config = dict(
    vocab_size=8192,
    bias='none',
    optimizer='adam_variant',
    decay_shape='linear',
    doc_mask=False,
)
Each number is 500 + 25 x the weight over its row's rms, rounded and kept within 0 to 999. Layers, rows and columns count from 0. Numbers have three digits each. The size before them is the row's rms in percent of the matrix's.

# v: layer 3 attention value, 256x256, rms 0.0464, rows 123-127, columns 128-255
# o: layer 3 attention output (transposed), 256x256, rms 0.045, rows 123-127, columns 128-255
# q: layer 3 attention query, 256x256, rms 0.0561, rows 128-133, columns 128-255
# k: layer 3 attention key, 256x256, rms 0.0542, rows 128-132, columns 128-255
v123 086:434529496497485522521521494499485474513550514534485498518486491512478508495505528456543455483503524480477550480492459489489469507532486522456515462512521531514480485515506501486485489533491471479517490514489483475525497563525510518498483458524485471496525488477443481480524477545502506467490499481481568533496518539547461520502523513501514523490493542479527498500505508502482496537500
o123 087:505481506524518497451504490494532508509458491480505475496495523471507479501502491479455530511488467511504453465485498489486472510499496520568489490506483558484498511508513440505488503482506534490507557497463525500528474433475522536487510464531480483479507524513527476539493478492466469573518528532512464487520505464505494479488518512484512497507516498516470498492498475504523518521520
v124 085:493528488487499510462452480500484497471522512505473504535503494491503487486507489522495505500512545467467518523522542555490498546485500499546473483481516492499460508563508483520475503512504496472506508449530492498551494493487485514504522531516477493534486531468485509510517499490498514467547521490543542505488472461478487501478518560505527470478502524534527506439452504475521488563517
o124 078:530499472489488484529527483474561477512462470456508513503457480497523533487465513520521520483485517490544458510440468469491524470507500479471543478512488438530557475472463452528514527486504527509573478499464495488486533510530484531521501482512504513439501513511479486517513541543456470518513461517484507488513493483528504461498490459482539459531498520482512485515516538528466517463502
v125 080:464473496531497501495483468484501516488497509500511498452492539553528456503507459499513525515493502523455506516492498515478477544478502488539501517489498521506520500526475510525478477468512432438510505438518505500485504454488473487512549527458478532476509535494509493477498488467478517499476508540493485501478488511500496528493546492475469443488520470512507482478517510451518536495488
o125 078:530545510513486537531506527510505490524474527493486470521517486502489518517502531519501471526515525493518518511502497504456522509518501488476490490493514460514492456522497480485542511554490503509516518508497468511492511491519460476547455506524519499484551475472526553511456533534506477491519449462499541524492441475439505465521478472499538480511487540469542547503526556548490511512502
v126 092:522461493516494528521539489491498551514481505498493493454484514529512482490501455492516484529505433484494503515518498455482466528485513526536485458492504502566548494539513492501539541500510506501536494476475517530471497496517490489505475522467491525558490489495504475544517505498539547508512498511524502465471502508489503533476443516503498487463522518500488453504504559434509532485479
o126 091:492512488511534496499465461513538490492515479511495485485543466511464510520524519522543476510538521536516451500488502509553500457488489495512495561505512487534466462500508520500478520510500504509512487503501477508502497524477548467514504473464503495539511468481476503503478519531470518486490513477493510525497479481502490490513535482539507472510521496512504522513476474514487506504500
v127 089:506463478464493508476491498501515482503506458477462502486535517545497525511503482492531497531509509522491552480526524513508457486521516528529520533521514483510508534530532496506515481492521472463476496515513558541492487487506469505463531446469486503490520488532493498485530536522544540429483506521451508526476487495487529509447512509505456497498527513552517491486466499485506556553511
o127 087:502515468498474487518491458493480532538482515491518503508497473508500491518484539495505474528499504515507471495488481503501545465485492479487481491504521475495535437478490536495494548518508493493510523476473480504501515485505492482559457542545517511521480550499506498502453490521496473522468492470529510510474472521489489510546540494521570443523504511484487543498510530510535520470487
q128 079:489500512483522470469504525473522542503502516502504560515452536484507518532493499524503495500483510523522516524470504503560499467513483477513525525563498468556546468522474537480506459467495492473493495487489486458489570499521525521465469474477495473498511501482506482488482504535489489496542481493508480484457493535503512500501488524492430478505503489460468486510522444492510479523507
k128 093:484536519537513464510518506524539498535499501568508485503488510478507465529520502549491484511471486502523425520486495495491524529530530475511498541502470478471515491513514500507471492530483498524475551502492508495529518502480525468486523507512511491447521495538520513553487497496500489509532530477488472538497439553428490529529515516477471497484456511432481439515476488532468491504486
q129 096:480475518543546496468503496488495505512433487516494495475529522495503525511508470497479489484507491483495469513474505472457508540509485509490480551510466514516454520508503451519521457479529469453503476511518490488484482514542515542509517489470497534524544473476515491535469514517525483507517513464559500462468535446442513508442465471491499519503521510516507507509480456532507527523504
k129 085:505529506420488483513459476446509525485463528548568495496488507484513493466495508524494482466512448484515502482476525469534509491496497513498512480480492493518494501467521527490503487511491508486454515541504464483480484466533523553450482474483487466508478512525478488511481494464528490468484551468534507476478490464426489524474504475494519494507541508468495484489529480485468515472514
q130 134:519534472503539469501479473458495518475524498545549470531510502485544483481519536531535498467534492489547522475527517501547515492503544542512520502506466535454502526490542477505488509541482514498445519492495504477522500477548561519491461498513501467522484521480442524470472489480496478497469552470518512495494505482501499536520518487470495494487531497534478519503543502423487475491538
k130 139:479502513510511503503508495481501503488446508527555499486542516488510494450521486506481449448499492485515518503461485497527521493503464495487548492498484495464505504482532495526469505486432480503476492523482486462468487490521501554490515520483488499557542489497491503497481461544535479466524587490501502459464497510494472499511506490485534490493551477483485486510521478514465497479566
q131 081:508477500511440527482538477518492498474540539493521528510511462529482507560489491488475475476509516554511495468511506458467471503472477527475467514515517517495501520539461492483501512508486537493514527514512467494490483462490487544512517509466500510515484523483493504492559517552466492539536455548475526536492455513481453549448489506482529523540485509526524518523529529463528485480470
k131 089:559501533527487500464485501476465472518518495493458501488539510515492495511501474498516501513483478548497460515502456496476516528477517485503460535472490516509432491497450463463518496453578455483538497504517511543499460534515491534447492467498499494434500479499502510512483552476450538545505502518494476528485528437481496482540482522482495493491500513468526492510467496482537512549471
q132 115:471481527524502507534520503536478466493530486528535515475526486502500507539503475459456485475497477482482504490496506477478511518510499472542487491503501483521446525475444486495467492484528491517575501482484489508490479505479509528489513512502541468541473502500477520547532538494501477495507487508510533462464497488517487522510513484494471469522497479484505531535477531543497510486506
k132 070:463474512490541492528523488467500521499510508535457511547547504496458496506514514481494487540503518534459506517579530518507502511512467546531488537508507529490473459510507517524518468529542476496477509524509477501476472473491490511482559515522504522472511515478500501461470495513475473499492491484545496499513490504499453465516488504573495510493519515547516545531497504436513509474495
q133 101:479510471519473515496454525519533504459517541468489500527486495513495506519466473498468470527437504527487476529467527527501510501504467457506526446485511463514525466499503537501496503476448518466492526477487546488508502474468473471490489510505466550476481525492503452513543450502516524481497475498470511543523482502521524483540519527531509449506480517493496434460490496469468512491465